Weights of a small transformer language model.
Size: 12 layers, width 96, 3 heads of 32 (1 for keys and values), MLP 384 SwiGLU, 1.75M parameters.
Training: a variant of SOAP for these matrices, 123M tokens.
Each number is 128 + 32 x the weight over its row's rms, rounded and kept within 0 to 255. Layers, rows and columns count from 0. Numbers have three digits each. The size before them is the row's rms in percent of the matrix's.

# layer 3 MLP down (transposed), 384x96, rms 0.178, rows 145-193, columns 0-95
098:134133116159112132135158079114135193121086166147111161115068106139149126084100080158129120085116178103117074113108149148118134166186141159036126126112117176096122173194182149147154132143121127074151091104077110128106078177107166163151105148180110144155139115120099154100106046130122155163
088:185158143111140105153151135100123141113131126126153104181120110137083170142120126140088115120178137124086138055152127163155142112106202107127177191119154132165118088169085133025114150155101100209139208112077134117161143147167101101126130189117150097105171112151107097160100112109115139118
102:116117124161124123056133118149135097116137131115105112099120130115144132146112083132113143152128114092118161131086105093129080091113088114099133121184114100076146057110166139126111116132178172165104123173155183114223126130028090114087109116144181137194110150170143169174130136140133055088
105:167152078160100149098143127129073116190109143104087139121139107130093125124130136152138145091071132214129142139125108130092064130155140151100186166157134173133129129122113134157221128178214160121098159084150121152180147102107195112127160181126178114103091141145139110171102134114090134094
097:098119151147098112098137137091138134155088110063158136175154135150134121061112078121114138165120127141068090078154118127073143162138112175152191162154096193105153136171132149146185122160105110128147127128124175106126083140124141134094126088178180084075201126120104065118098122154096060152
110:104176169154105152102124140092130137111125176134142149132091121133106133105161190114184155063128117131103137088128193140176125195093099101076088087173100138105132141088097178132118124098099143096116065134150099132156151152089109117097170081135126175173183068124123111120162145071111206115
101:073095179160039125126089141132121153102084120136097114096105121116092127169115142164103130090129153115178115104150123070155126160101091140170099173134160186099176162119132146114123100110150152067080064119136134102118130145123112089206184092157135120171073113150132181088085077135108131116
099:148096132151124129163137143149150146182124101156120171129115103151134137146120128080124115174178042099140087109090093043126142196118066151188123135154147117161122098144147106133113170106173082084108083128119143120102092088118215131116117091121176100152109105168081127150170194107138145111
103:115049107161050154162105184120098138154144138081115156100144111133103166147166147112146183138119150118067097173114186109159137167156136114124155149158139146107164146162098088126155131172110117163088178151065152197112123189172121187148125126062154150149110142131164130135095133117152154078
101:132165153091098166148118189101103135140107152104155099145103150162129125130098126092128065109163130125098136102195096175153168168100128113080163110160142104121153112132150174152146100111115175126116075111183124181084138129122159110140095187104145108139178244188133166140118152148132142061
108:078109083138109164163080094165156166148093099105192138093169122108171162099148074104126065106155141140158171116173082123163140147062159137160105094100045147103171141152123088150153114186161070107138130108105140110164143109118141159142156188122111123114107144071117118090081137087135127155
102:127085161140132128128096155169093197166181111096134090127118171069169140142106126135150155132121136148077067075128155160124113153108114134214112188134119108136131190139145119137133098142117105042087126096120098148135088053159134147083145084140183169125191096126153096121104107124161152132
111:173092122127079149118148144044128118121082115150154182186123100088161077100089129147158131110073122176107161168138139177141086107201132071129142111162133087119095091145139100122136156114192148107149114179138123199123143100189161097111145107117171063168081157099129138134099116135122140121
096:057096109134117127138082108137122137131075047177129129103083121092161118153153142162099154103120136135066133101080085173131145138120125146129156098094110119108110092129137139096096141134133212111130120052115185065176171118105150110122119140163195196099107117099137122078079125119171169113
100:074148109129156127126150077101138121167092155191097106133138076112174161078133097130116091154108150102156162110130092086157136142089127136143120094065131084102150080110122097152126173069158099150136100112120203069071140110115167096151105104161117142135070079097148132099113077198100087098
102:127073120143146123156135110182140078138100042108095147151182166095108118137136071119137153118149123183114134087094109023105139108140061131172163138139085102184139078127128121100146166106155083145113110140137182153077111096154112157097108095111113126122099060113162134100156119109107083163
095:095123116131117130110129132092170140070136197166144131110165170072127154152096153165132121170071184095138128144150157183120034123166121087145109085104139126166138114147157128111128157123175140120072147180128110123131142178143111074129140105068182161062169152161092093116100089123091085130
106:106085099107113160170113077136096186097124114114113095111144153130084132157101137134098198125143172107088069151135118143110125116119143118151081054100094163145128111165137150133123063171059108053060167129165103109155173139122116152126151077099122189086125142125143126204104156133129099096
093:136139116135125098187146141143115127158121125113120178114104119142153140082130111103134140090100105160085084144085090151119161174138161119114147079045054148195116064127152158119185119174104154144155139102114107156161109104088157207181161097159132095119075115065154143126076152083140126097
104:145182157140150162136161129058144145082143201133114137114127142121090125154185173150199130138170095134120121164180071178080111115117098138101114099085170113124181136180168125159076091127132171145180110120108130171103124088096169181142143139133068094140130114100145103116188102136115078132
102:085154112102178141171102100134141163127168101122157089151132109100120142130135086160121105176121157169030119135087143204130132119129159163123181135159135131135108150162136112157182135148177086130100171163172157150128067071142134141140108156047125062114084114119103155143197096138127154154
097:119064082147125129169166134129151130116097163161155120117174138126122131114159123116143100078178139180143181172126191118186130101092166128148108085145112155198141119145150131058111085084179131077076157115127160146170166151078148128166200144169081162107167132155079108109124118148129147159
095:137090119110077099104122101081194096168191178171110141143187162123066089120141074118112117107186140160139137103118100154165096115081141096134052129087126109133135143155117109139105128115180126098147130152109160138184151159109127087122089150154109152113134120140196086175109146132121030112
097:154187091103187094042150140110161159173090093173170147189150130171144130129160163175163140101128119119095127123181090143085154077111169101076106108160147089029121153122144149122149103160100146146111180136118146111115131155121098104101135139096124056130127154082156114107159118152092115122
088:165127102124127140128075088160122134126136081191038125096138155104136170143187156163112132146129169112119104097105123108141127068129165083189110166136149164079176103107132153135110120110129093093176132108118046098107123146122089107131117083100068121176168096209124137121093114145127067112
105:112086101087077122127159102112108169172169123165062111118119113091066172147123147132144114109120157089072140100159155047125078068056136127142130098010137132136125122096118121154120084145116056118134112137127092167129144122101151118132133134158155140142145096076146116112132064122144138094
101:136102143141151101195129132104183133122117140102142095156069181142126109118163091161141167104063124110151141170179082107171117150113028111152185134134177079164123126129093128080120128125143119093123125113163125077157126105144156152146148182160097081187154088124170089138129131140103209118
108:139146131120131133117066123095087119169140127210117195112148109120077136136104104134082179123143162157156131119145082135133094130082124175150109106122169136187140113141184063152103129096077073114144138116096128121151146181093117151187203149075166092152075058156146100133141161116131144106
107:147111144162100129075118117135128153111095238137124162111136138130204131157114133101145154098187165116137185127127143125134189148146128067123082122134121129162123128161087134082115169113092186194127110146146149084092125126082142116067180108131120115141140100233137115094158105101134149104
103:103127156167162190098146093122136097093099135203147131080153108082151138135157131134078077176142116204117073127167117117109088133095066153135125166053111075167080148175126098116129106134085152102150129130112181118117159057145114135117087114120135159143094168126155114187141093125124144171
088:165195122106085163143145131061144122131103108073157068199103139127143107151086121111087147102084144139103091112133148161124118114155126107113173133141193155158148161104149103067132134213128156159124158153131147118142104113111130131098106166097091072063136161148072116140140148216086137107
098:089085087151104150146169093126178166117166162142140112035129162074164109132095081120120106218094126116150104111110118146132132147140107087105081133137094120190161103087109130105103094129152114089123136104163178161108136163115115131157104163128117171121198178143176134126158060083138115177
099:132162119098185120149111139141105090153115111111187104115080170165134062209126082112114168135125131141215136118130112188080182135148114171087141079140163051084149069130152143087097101118114176129130109163105110163160114128106115169110136095165161114115114162151095099118129174162156149114
098:082168120107150105163105178148176126092120140149196111139142175104098171040088189087159114126087152113135138149132126111132152161128169086121114166141160104109085179117095095100119166122153118080154068157131165144138119135110147131119087132144149078154083128117083193110206102164093133167
104:134134146162143083079091068165133140131069126147127098151123145112146140185066121170113192142158099119145046118091082092160153162135149121215136164189118114159165183155170102164131088092137165091115158162099110109179148115122100167104155180139105142116107119117104098103096148159116103120
094:089081126074104138159172139096106118167101124155150179139155107092117138081166149122138135129194186160140125112166163103098105142150137125145085137083156119132139097170143143106089190134160146153153168109150131115119052099176087177143101089118157135134073134113194085108120113073068170066
098:134217113117165111120168154214110113128162166113170100188132144125105129168115130128122165124184102128084142102136117182145153155162164102144077198121082149120159147073099109158150144102123183091123065134113106099129111127131174141162201106102069119183137133092156121100138106082130145129
088:086162172091149187100172073133150127177110133128068149138229064152096077184107125202153141145083159087130088099145124141109147098106156118084102112128138159117132077156124152162108123119160170130094119090117066101171127136146098151180087161117113180135114118143107114134099133155105119142
087:115136117129150145087149127062162165165107073107148184160157072135197127120103131097162103172133114144092104093089141191161144159086118062159106175132133156129116116125193153095174136094101155093148135143130134109147141137137070045172101122101201113096123098141139181117120129084148144158
107:172124083117167119131113068119115057179146122101153140091110145148144118086146095065107039085142109160070136142107115069108147107071094107123150111132095125140143148147081133158121144119121120033094139166139121131163156140183112140085179072110093138136078103107154101116126099124110067124
097:133119119145188134116114101177088157103163147161177168095136124141130156103089140128233167120080084079114151159149068111184153094149125154070126159076110177119112126146140088157150157112110090163128152121114117148110093119165151100153195101168109118119120062128108081117096070139150167111
100:092094142050124137176154127078126164096065132124145105110196121131063135108159152100083106119146127158109124118202149097090089029132166170151122142105108146071095090119126156125122131127107177082130129123122159119148162155133149072105193190175113168120100114129116154147102152125140098136
093:120112056158101119142159110160087102111125125092140099153106129169104139124151166086181093147092161112117146172161138179122088121061136136142088100145095130088126154158102117160182086171059109145152149146162128074129093146098140171175152171152200117150169103171153093112068173082150109145
109:150133189118143137182153092122095172127158114153095130150171152155122129159123135163121179098165108130151151089097162077109162122075107107142114107166167178106142169097131207113118094126131094094167124091105052097069125167154143094185128130107190167197121110107157089091120137162098094104
103:138125096128093141166090172123100125064101087086168089158127138120197144131102141137140142142096094104152127155141107054124100160144123118072136146149076101157094147156100141090172169114120100151102063063158164116201106129117160151114108099173127107093111060148154138115187151086195135123
105:136127155160147139069117085132175155106132145104124107089111176145109144098128064120159073100127193071191103134128135083161186159143120135139117085130153162105125134117129123167174148164179111081089134124146105061136175161106108153152100169149140146101080107155145094071110156164148205076
105:181100124145175149129172093122112144153167159123078155091121136140104153145095126120143116104193208134115119137158149107074141107122097143096169105060089148171180136107087113119101074146149152114132085132107143130145065148150059124147135120153069097205132104170070141114128133139184071103
102:115162075132156071141130174138145140136152112150051164163102139143155135180170094100158184141081142116081160107128127143089071179087158096117155142133124082128091162128179082112155059152131126131152153094137083111176105101117136169131191106112149076150082104077081118143135151078133158152
107:082136128144125151137145148140082156088191151077071100114093136119117159180126115116153157047169171071135189107101123113158140175157177102163106112089156141094122143124132147153170176143133141125110124172154131111139098167122177121203202133161104115197099102089110122106144083124116175126
# layer 3 MLP gate, 384x96, rms 0.202, rows 146-193, columns 0-95
085:143178086107137135130160142115184097127045138133154064174158108120121131177177147145114158149117130115113097086124146203092135095131167149119082087176176097157086113122051097102121145114131099095167127134128145078190121108084154118095120152099131104175173132143129163116147053114139084157
104:163202147114101094101181098079149131135120112067086122162146147106138150080097102112188125139157140164178132173126174128141145098093158127144123116068119105136118136124125163137085131121135134126153083158088156156119119172180098148186097129090081151063219123119171119152131130118102132213
096:131115114101176126127173143103150106110112197100158164086119174135200110103192142135164184122122094122153085138093105119045144103170134185088123136118139071099153162144091090085107158176133104116138181150151080158116146121134131066103138153130093178174105161153105101138146136189171134124
096:126106117151109208161175124139119140092115099127122163129103140128071193078145099139129172096165126095093051118111141147135110105199110188117106173144107158145119092159174099102164177147145142126156104128119126164174180156103105174164209132142128130174131079110142100134150104077081091115
099:151161108130161123163166135129072170092167152130131096156097137138101128163130074151063096118077155115108107130124165160082184099112126118114147074163149180111094118184119137123138112125167132110117133137112146131091171088098079134108051136105168179200120100134129197150070150176074087117
108:128081152129160118129138099111166141133179132109069050122127112113055125158103095139082115099188106141173160142121148131079172104045131119094103168172146102100085136114115074081086137090078073142097162129142132085083137108149139141105137126122147103139123090139129160166082101098132081196
091:090106123139142138105154144081081145127138075068120105119057145153150167118165123085181151139103087161102171131099064143067152085107129132145102098125159128126087146123159155124155135200115128145119147137150169153078139134167094081158097184091156097147175083125125087145134172141091153215
101:094123153109078117141196142128130172144163105103125147184145176121086140152125121125102085130130167112141149150168155088142172125110146097123168080148147145140114118131156156115163149132127199112121146190088226104121117194129152066194142078160114170107104087129165060081092123138106128139
093:097140129151144143160138110133120153099152217057128094115142154131119093200085072124108112136082119137077106173138126116122162047062105147164126066170192122149129133116152137048098135116114113082106172117108161158125147110091096122098129134122114160151138109144135118149154098114143112215
122:124142112091135150163114109071105103216100119138209133149139109092108152127180141134113027102133123139123132134074136130111139101072112128130141134152141137098164178123172121163086069161194142142145139140179195164081127158124100191128127125137149064127111138078148156148103126174137141148
092:179140110087134211114135134109178146135127151167146133138135092194142120153154147176100155146146149142101128145121153172119162131139144058093124095104077175135082132186168138134147152195135115126139182082065145182136162125142118131106098119083125093096126074130194091066163096083133142104
108:152109123100169193165149167142168084158180110138113077142173165195033159129111089074071076149140154136158150156115096103111098142102164135138146104154156100107175116157169138119147116103185157118112079137082151130129126149118103125136143128082103157069175108136083146103105164148167100152
095:120131175098159086104167131104089183140153152184114097126136133157106180122174082107082103167098124157124152133111098086122083138118101091159183124202131156208125180146124092092135118158092111166119109115085184135145139050135108080156121099110089083154096142133113149188066120132133127116
100:108053130183093113142082156105109094081151169173145132127109114154138114170149163128096098168098096163125158110126120075127122092091133079125061122150145149149216142124130098135096136100202102170174108088098095143159149111173057137148093115110132137135157158146112144108097138061073158151
093:129107133121080108158085086117147113160153119096106115102115113140111138142142120089140127117142167153182093048073092075080168111143129122129125157088084114072161115128114157151147134180129093142076162146158090175099141107131134093143051100172118121092119050156089040106134085103114120087
094:084090094104148131108144129143165101191153103121117158156105135125045135066143170138127115129156115146184099052108053105149157092163127103126160110085093118084146094128116157149161123136111155076162101157150104104083124125107188157138169132090115205167123194162131107118138132150163177114
105:157149053047124109166052056091153074119103098168112152122096129134116141094116156121129120076059134209127099147067122170116143094143090128085099155142101147149104133120131150164109114102093088054158120080131126143124106147169124119094115133120134133167144165158124110152120109136187162153
100:135103138140163121148089114101150083163135128144158069143186107170102121189151167203142139145141087121135120099152099147149141061125129139081114113156137158127167135176115148045141129141132056138126087190131111124157134112120057137183165171106138171145102083183111084096109069110147138149
096:112173171113121141159136119076108179100087158096143138146123118097051123137116078096177139093173149122144144143150063211150120157107092146122124102095110100185132099111107115101085114161165097174092069038163151118091108105138109111122138162084114138140159170134108148109180132083165164136
111:150117119141111107125136098113150168128126160149133098202101198155078121110131076163150106152132174147135140147112139161123131051072121146093221156156145123085189146167172132093149096106135110055145134155188149115147087128118148133112119134129100152135158182138069100121188064107132125157
094:153181162101136103135120141135121149148021146143093184086136136104129122125160147053145089146067162106093105149093124131109100093075063103187157177110120087133117103150082146146124128135142099101152096120120086123097111072107118095133118185155164107097099200170118159136134148098162162107
097:170086123120143193167133148153125099122111117201114126126082146097095124152137112082090148135094213171076113131111134116201131151109092118118107180089160148118153137090183156185145112164106161164058117131130203143110129101118139117159150124115140176120092116167144116183097158107109092185
095:139136067148152107168158128071132115165076149138122145171184172115158063057103141093131062193156131157167111120121173090106120089171139136101111143092080116154126128133148199188127137117149165120172122145143131137086118177103115187126152120129103153086113184121173128137075106143086154116
094:122117150106123112113156144085115157134087157125122136163118116107162158071161136066099181099115126164123178194173122129129185099145089107098110169111124070200116204154183154112121155166145077160126166150156049177138145114127131159134157132159123126128085082068169151113175114133159128117
095:122118111176128122146090111091135162127132129091165157139124207100140135114131135097157163155137143119076120062144076221093129122165139104102172139105131154139132089198139116118153115032141083119112109147128066112155090147132219151143106157112159118144140119063104120094150121085173127112
112:103073127110150084177083134091163152120163117121153134140103107111064170123155136071156106173083093185155102139115125125114128159138103128126114151095087068079163102157091091184204083149148128140179123158128125154134089138155145129181105184181159113069144143087080106113173143129157127091
112:065185163041093095139123170173156079123079128124133114131137128139073114105107104153115109104109149158122148128138147154131138110125063104110132114182119131180129099121141114126118168117085087051156084173105115081117132119081151120164192186086147166128164136155114044153126152102123083129
107:157139127125182143133130124118083158125167090088173171112147135145141119100121169096088167109096162160100157118153099146118173118101161130131085102135183203140115173107086111172137193113099189169148133147130128155040162133138154066149108141121175082121133097158189165155101156087159087099
108:081139118182129138113168105143127155064127088132159076104108171145164144109102072119105112172166147109190173149125145151156124129177076168146098125148109064126130166128133162116096156158161136088113129124092130112050135119086139078044125226157125153155129123137136074135161101117140115095
087:153142113145154127114131132161150119180089095177085105191154192195112126113127107147147148114121123155131152128124103150161138091097117178162109144108139125125138194110068135146136124113158099116177126128189103157177109056154143116214160106175149134251162124151110128125141123128116100106
105:119139124172141163184104103113136122099091080167173149199156090121162184115104119180091097087141145132160129068103098128099062094132125106160133121127159134120071157092148134176136140120185056136102151146117079166111146088089135175044126134075123095134108133163090119114146144119148088165
104:113151160114110135185132150149125099103103131160088145095176095106150157123156124097162188120162150140106119177117115080149148075176118130152160195126126228182093183129123105133132102162121201087108150189125148110122122132150123117128157152170122164077121146108115082188153161132177137070
093:160156126102134105140171118101132114088095134120163168133124160151125121057118170099110176054174154108139120150123144144152187111159149121124103150121131105130063083158097149094146174132107059110119109141180143131100169082185162176109151169115213089160059104100122161120145128141146147190
101:117148142116103121155146142072172179152119174128172135088089146128102089089076039195129093116138132139123150117090131203102118090134147117060114107068103144145120093092116125188114171155077126111130177103115121194100149106151123106151089163139134129088138134162100096083089111065106126134
093:122091112143132159079137137195191089126141135193084167176116171163126106180129110170097138158142166097143143164077112185158109139082109171160113098106133056065132130060169161141124101149122112063086113114133125121132107118139173090153126174107156100173077162105139142133107136153148090123
093:170109121090183094157125098137110157120138167140134118115097068111091097090140131130148097166124140155112094178207150123180168081102152102144102108093067145196117146145102039130078109099110156063110154103095168160130099147113130112076123140143139077159097129158086144126123101071085124098
090:102065171073110101137113128104135109123142070161103078078135099135143104189197132154118164167119204050164072059126123130156127110116137147110119123151165161161105127094131169114111120059173159135112093115131120095164115139151093164124094150112118119154130109083155142160078101169137186143
086:120096132064110025130111173167082130126178081110146105062173194125135107106068092140141123136083092143134092134178122101137145143078116080086145145142118116160165121157128169117148144132179128147153115182104125125079113152106127113183153144113104159061152158136127075170120089142160104127
114:099118106076182146086123178149103168138175116144123081111108175104076137103148130157103124147116122118150103149111069074126144052091085097127107125176171154100161156151119145133188053118163157148080164113129121160188135060072117129106129081110091106119084162165153131128106137135128114071
091:064156070141116147089156145168149189134109093163077092167168155100117127085102139152121183168151171131163162157079138136124083130118114160101159125145129094092156152136138143137128175109145097059093128121127150148125136110107101103089215112149151104093144137161120109094041080167100186122
098:172115141101114125073124147138100109130132110145088095101131155102141116026138134082095156134141118162146087150097063129147128133216176125119160108126141085090126131143125152120144141151134122133121162200146068093121205160168116172105092072160134100161092083119104141134123166139142043142
091:122141130089090128166166180092178129153100117119122101066105078148092100148148109146129120079043104131139130082163070137103098114146120127140178102193105211163135079177136119139074129093159091128176161100096083140117173144147110133124116140125122109074139108200136133127109163176123161121
113:101075113113116131133136191156093141159129110095136112134160123112149172105171107148129120171109097129102125185162116138111133102120121104126101140167155096154108154164135113092143101192175122126076076201178065167182171091119103149115139135142076110104012125134164147073084137131148098137
097:115098107139102208165051098120153093159132160138146131114044144149098071161092114112114146096139141142134154225119117163135161086098112124094163166103101105169146145146154108072084154134131149097111187134100121081144134102174146129131121133162155127080129165135119105091174097051144125102
112:116103102151124134087086118161164086107057114115093173148153072094123109077151163116131139177100091116124082137092072148150145101143093127145134125114143105138152165137120178088153189140115153174130165101116088162056113085146133115128155136205149143177156130160126092151041149187164142107
103:107109151091156120077196114101157163157155152135077164160174143187121149132121083109154119056184142143111147145163112113114154165059091089091181113139098058139194129137088127145108108146152191167136080114093138102121186177112094094106099115169101140158154135148126151090140138146164129124
107:130142132098066102172103144132146120134131157118089106098147122129128106126065056096168145148136157099213170186158111131096123147038067139115084131100123096140131165146128138105109079135154149101094078119099091151136150114126102154074164062142127166120186180100128173173139114103105131095
109:124159085183155121088136130125191136117104195143104148177143062085115068149118127091120165132128160172062129105087099159106148090135103122090179150084177129118105122118114106145163138046143127137135134087197119150128149099175149102133132185135148045081129172156108124116132104126109167142
# layer 3 MLP up, 384x96, rms 0.197, rows 146-193, columns 0-95
085:109074151148095120159127145171130166137184115150139133136069105094157147132157199129117104123106154136109138156188132134123193187133111174120118093088094180123065151136172072110120094145103155182079125066120104161116143154142136175125128216103113141158141099112142120139125106098119041100
107:100133123126134122158080166175127120168150110185114146118203148157053087211133114157096198148172144103102116125106090171156056129153119160116149150178116138086116143136136140130171107147120123159142128129119111096151135072082131124116188115106180117178076080112092130108123067087107154115
098:116127142075122131134058143133113107175120086141084075105165083131093133124085108121147086124174130093082150108109099085182107123098107042151133170138126158163144125158135187150179146102190154110106092173127163154128134132154163141070124139156138120077135065076067102145138112130067119104
090:134066107129136130181138126136086095115175132102206108153090178152137116171144175099082104125121116163119140105139106155138134145133078098168170076138158090169106109117139098132123168045108152132146121142170130153143138127067079125147089154103209085139095068117084145133156098136182098176
113:163164174199118140132196147132126152118118188163174143132137116124110073170152184129140144068093088139155146199178116136188094148119135150138098079133177129126096156128143144110110114140157034107167123109138160145110117184085105120126142125058092098138176142154138095104088097115137159140
104:186133093098080153111137139106146100087067147110163149126134150125137111083109103122180119091121142135093105095104105138168125144187061095096126083106144133135149123155165165172065110109160200088206098107124171148101119163126158165115192113176190153143108156105114162091101148156182135127
089:146112122151164109135121119127167092178131147210116185136137121125119143138117157103145141085189170120144100114134174087131112218160118110163152169058080142122148085126139116151116149100156112140139151120101065095161131086076153186113111182117124158116096121125081136102135053101126082057
104:132139112124149176111084172106158127111146174137119159070109117153154160145190120092112175098136153113116129167147089120145053170121123115182070107098148079087071087184149062148103058107119127143135123068125161173200148132118097178102104129121137108156137139146124156156083151155107109171
092:159161141098122108071154103127109158107125088147091122103142123095148140118166228045124188143136175130154133176100186176117146095148111124125110094176169134082120152160139114062148128155114082135144141090153136205102130105163108186139151095153141089153131116126090178063141147128130152138
105:147116152179157195084127119163146131119109111211105093157171106125083097139123106166111134192148162166125116049161112165095165152134153145122135096149107179068154140154090079087179102140132181125149200131101093140116128171127135148118147105135100161163118160122115096084106072106166089114
088:131095158121127180132149123134079072145107080169135088095104092161169103119134113117124154153125061186130116212091138121165131166141123125172078160132167099102082136161118177227090131092133157090121184147131147106138128101090091119086124123141130109115147100115119159193083142129076168146
112:108137116158088117125162144056125164061091068118156180100122086119176075080146158158185149083145106155096117099119151150132095131170112073120141124065116114136116119158103074113096224143099114093159151144181140168111131064152171081133134128145144114153125089092137142179135123137119153129
093:113061130120097068131122165157106170119138153131173144100127145086112121131112180143130075191086092131173106126077123093122098122146113172169141112129179094182172146140091105183165087103082130131159103124090144178101090129133100140141151131098151078170123138174169176196085071152139150160
096:147112144159149135127140156120125113122093164144117115123066135129159201118111115136118139080179095062120089073122139159162172121151133128112104119106149184158152168169137076162112132146117113135125170106146138106132207070102193070138128141146136135124077064193080149100110159163178065102
107:152091120138077114173102060121141107170130093067105139162174132125090116155132093122118099148115157129156109087183143121125104137112164117127150136113067131134114065102168087166118133186121149137092144042107129114044095117086100119138072172127205146158117072103108087156129133130085119102
087:096163152100094130094082135084122150120110185143137179078163118168158098173113119153127109164116177154120158125158140107148140140098119116067103115189092118111133130121140095150076112193159146130094136127058103196151138149157087118082104097134148071153176153130061130143166070058103122099
107:116107158162139157178140166089177162115136115182157098170133033142162052052176126178132102120117109133139137140119067141145085087192151161104140152119115150114174169170095132153154176127118116104185104103150088131094176121154148146109126142108130168104134126162085163087102095105133106147
087:107123120157212133111089122068140100153122153117134085130166096106096104143114102143096119094140059099169093063148090130128154083112164057064120107188087108119143129176135112085154087157124069148122142167143086134114165118105124169180127178110150180095143090188127116110101103157143116145
098:094134062147073121165130130139126141096103150131146119088129089146087138144091099147144123094129165145120209130118153129178139061151071138118149134199136186102129147122171102096117145106232118152098176084146179161119143079144116132075104137137157115087131113147074126132154101066132162159
120:144109130144070114162184110160163136140061122138060150129180128129141161101096135138130148124154143107170119155085112066100122187153130108068159202099116077139160106054149158126112133178135188102119099143123098157126149144101150137169097095214140140123170137143125134085096110158134190121
101:149153127127152150072106179121090098118135097090089097108098171221144139101146130167136184166111127092135106110154137083197099185152126171105100149130122092094139152066094115113164150150136126105145094138078180121107167120157117104079066111099168113130090118150174107187124140145141155060
085:101149114122083038111132099116194149156136137098146090151177167141143085066123137156214129092173062153146128101131122131125114127138136118130131096147041136146152136185110122114161181101126144128145124200124095116136145135113148159133110139177162111120181165088163146068171110114165098094
103:157210119125085115135168049145143110160143123152101114119159180160074106135113158164146174107124163102129099138081096054098177124142129141083162133131114083108145159097111142134126063103158133139173175105086156158093162175126152091143157146150125077080134217139128131120126113098090150096
107:137143224071123191133157149082101126100095096117193143140094066128155146131130108087144133098183089138135163100115146118119178168136136121128152142078077074165117144138095142158147154130153148134163167094075168125131072110077105155068178151088125127140152152143107186148167115083122145144
105:078167152119139093142109165099145122112161140162153117083089119090135150154123108131130094136106119130115128156118160067073182129064103145099082115115151119086097165141125179179135155104074106090148107135165200180187126107109108098152146081133120084087146096126176127198116180137165163193
108:136192152123177131153118173119114099137118130176154146191169140158103175095116130139043163149179126177155151093110165139111100085144138150136176059198116102146115156081126132091110165168110172167146189179081131078086109098133114146089108124142158136113098100125178111115102148120118080127
104:149135094120158123124177149195150149087151132091149118126114138173130144122144132127098127188098134104131152146125114138189129148094110107132147099112089177124141082130092158115161069135189166139145082126139055149133141105157156142048100181216143177121098159135121137126081102125100030109
106:177152169138108179099122135157076133125148038141136139122137090165111093127147100097157180147028123090162095177151103181129130100080171142133153112089076168138109087127190133142122100109180110111111176143081115176155141100104132124141156118167131155191100104138152110107148131132082152095
112:168078157098152144182116120098130167152063158072102132205119147153131117146119163134123181086120128122142079138098142116174186127109119139101152115135093140144167040124143144078123137111162125161158132112126149111194127162101141087114119146099190058087117100168163192090120161137167129157
089:070113108121100109176111113139148143121163146149143166098116116065115088119120118123088141097166113177182118131169100105157160125103144134144121119228160134072137119176153113149131166163098115066115088125073131114110099133063163130127093146197068109082051157117133089158094094109116156113
102:153105178133124167120140166115090090178063148101114109119190141165159117085210126147162141162062187168138091115148147127183157140140139142130168113141166102157155114090170105085084120130145111124174116102094117120140133161172089162149122164138127089115117121137114135118051227140158105118
101:143129187172137142141135150123067178057151128101112109121177164100142143071153192129122112143145141189126135154123092125130187099119130151167160108107141155131152095132123091118037129196188139112157121092111136097144153147125115130115108128126113151113139148116145149057167137191220109177
096:080180118127068105163105097113150168151164121103121133059114115073187117171151184136138122148151135172160073144156121138172162155165107146138072122093153138145117125160102093119078174157129157149108148147142084120142156122120159148143144133182086175117183073076194084172186121148115138118
107:177116155118127181101130124137096077143143108110127123126140116100183154149184124069148109192090088198143083166136168097131093143177167137165148129143190107136160138155129161156116116111155138166088183092108142059110064119154105084141144159108210135142133094138160096114180140150160101160
087:097162137109127081133159056096090144115061069130170109116118135119143175102094119105137135134096143109152083122184148112117136158110113045065196193171117165173132142141086074128167134136128101167184144168126120120158127138141124119113096121124114150114176118085105125096151177154127197076
094:134137172167117178111138096153113151115101081090118105189161113136108181104129131108079142171100091172121138128090127135109109151143179130112148015096175124106188171055147140143097148154174160162117105079124078143066104161139101108146096165113099161149135068161154123133124110098160118130
085:174174119176126104138146131153158133116129140083075152145119140107151133133077163151106125137108090149160164147096096173115169078117162091098103177078148171112161089122119124106112180144170133143152121114131063107131205141078166117124130132143121129080128174161137051031162117120090082087
086:171156144138124210158167109120122117098133156082122127167146171116118089141173094131110116145115051104111117150062104125135165047115120192118095097196144160143195110110079106120134081163085081110116094071150135135141144159145140130133140140132121140198097102110093187105142118156113112081
112:170166096091147117055119109142126136134153147089193090090073166125109147086135172152143086180150136135115126175130125113151140100153130130075131184137193120140116098188125152102080088100170119158112131060062126163137104088049106130120164111107079090112124177140116128103107174104113099122
093:130148164124140128135162131111132100076096118079130149109112121113148145131118120131144135188176125095169169114123101164111159162135194177094142163100132160121148173105084153167171115167078153141086179125115141111067168180203125187045120121104138147122118109181113095174162185130097154080
103:094149146140165132143182100135161172118090136092131172143144122172171088195115111141114116132111130090123129133099169116155170138083159089138094151132116118195132134137101123128075093124123146142143107067054164165127087133094099090204166137142088172092178157120119161105116117108108235108
091:082092148097074104120082181130148109094133140078095116155082077209116120124098104170084145131097118120155165112051151117137140106152114147144132123100139113133094063079130135192141130153107159121156113141138137061126105131146086090105146161114117137210085174120161182086132150114147189148
111:118137190100075133171095113146103123133169122069151155168170129135120108157145190157108130169084083089084185117182128114126106172127107100160155094119116116137132036164110108118163144095093116121162128141125167107167151168101119024126145116112173145090147147152143189156115176136120146095
111:126132146112074138157094159157157140107192084162108221180084103146114107133122170140131204125118147161105129151161155155155112158111159101104179084126117116119063113211175103079125145119139146150101187057118089142112147108120111128089088131131144095119085159132104177102111094115096157122
118:151125121117045087156082146131161095111136117114173173128131126087188094115088123137134055142111084114150123155094142144187175133157111113129135166086117103130154212060107159114131137137144122109164125084041122138119131101156106177132128134158106136139124103187139114131148148117102058206
095:187159104130121105152116137180099150056111137135102054093083117103125143155131134156092099127183141134146106152079104126093153141187129091153109145100168157102035111146125074066108119149119100049091166124097167118114116088121185176150146156141132108146146152084092117139079146105109131161
107:106111127143070172143153098144158130124100099123174180112110090136139136163109124112145121157089135070088100077100100124098131155158110127156119086088155089143218142197143138141108104078098147089095098106131056197135138147090097157076121141104111130120139166102137188150100117046081111129
111:084116122209120137161151150123082111130139108134139150145119156137086141119155128142065133100134150158095157116109085133159127176100176050151179104164142165107070093099154121095143142169188124181153130134075195104116107098148093116142142122145083095173153125086068095096141179153090086086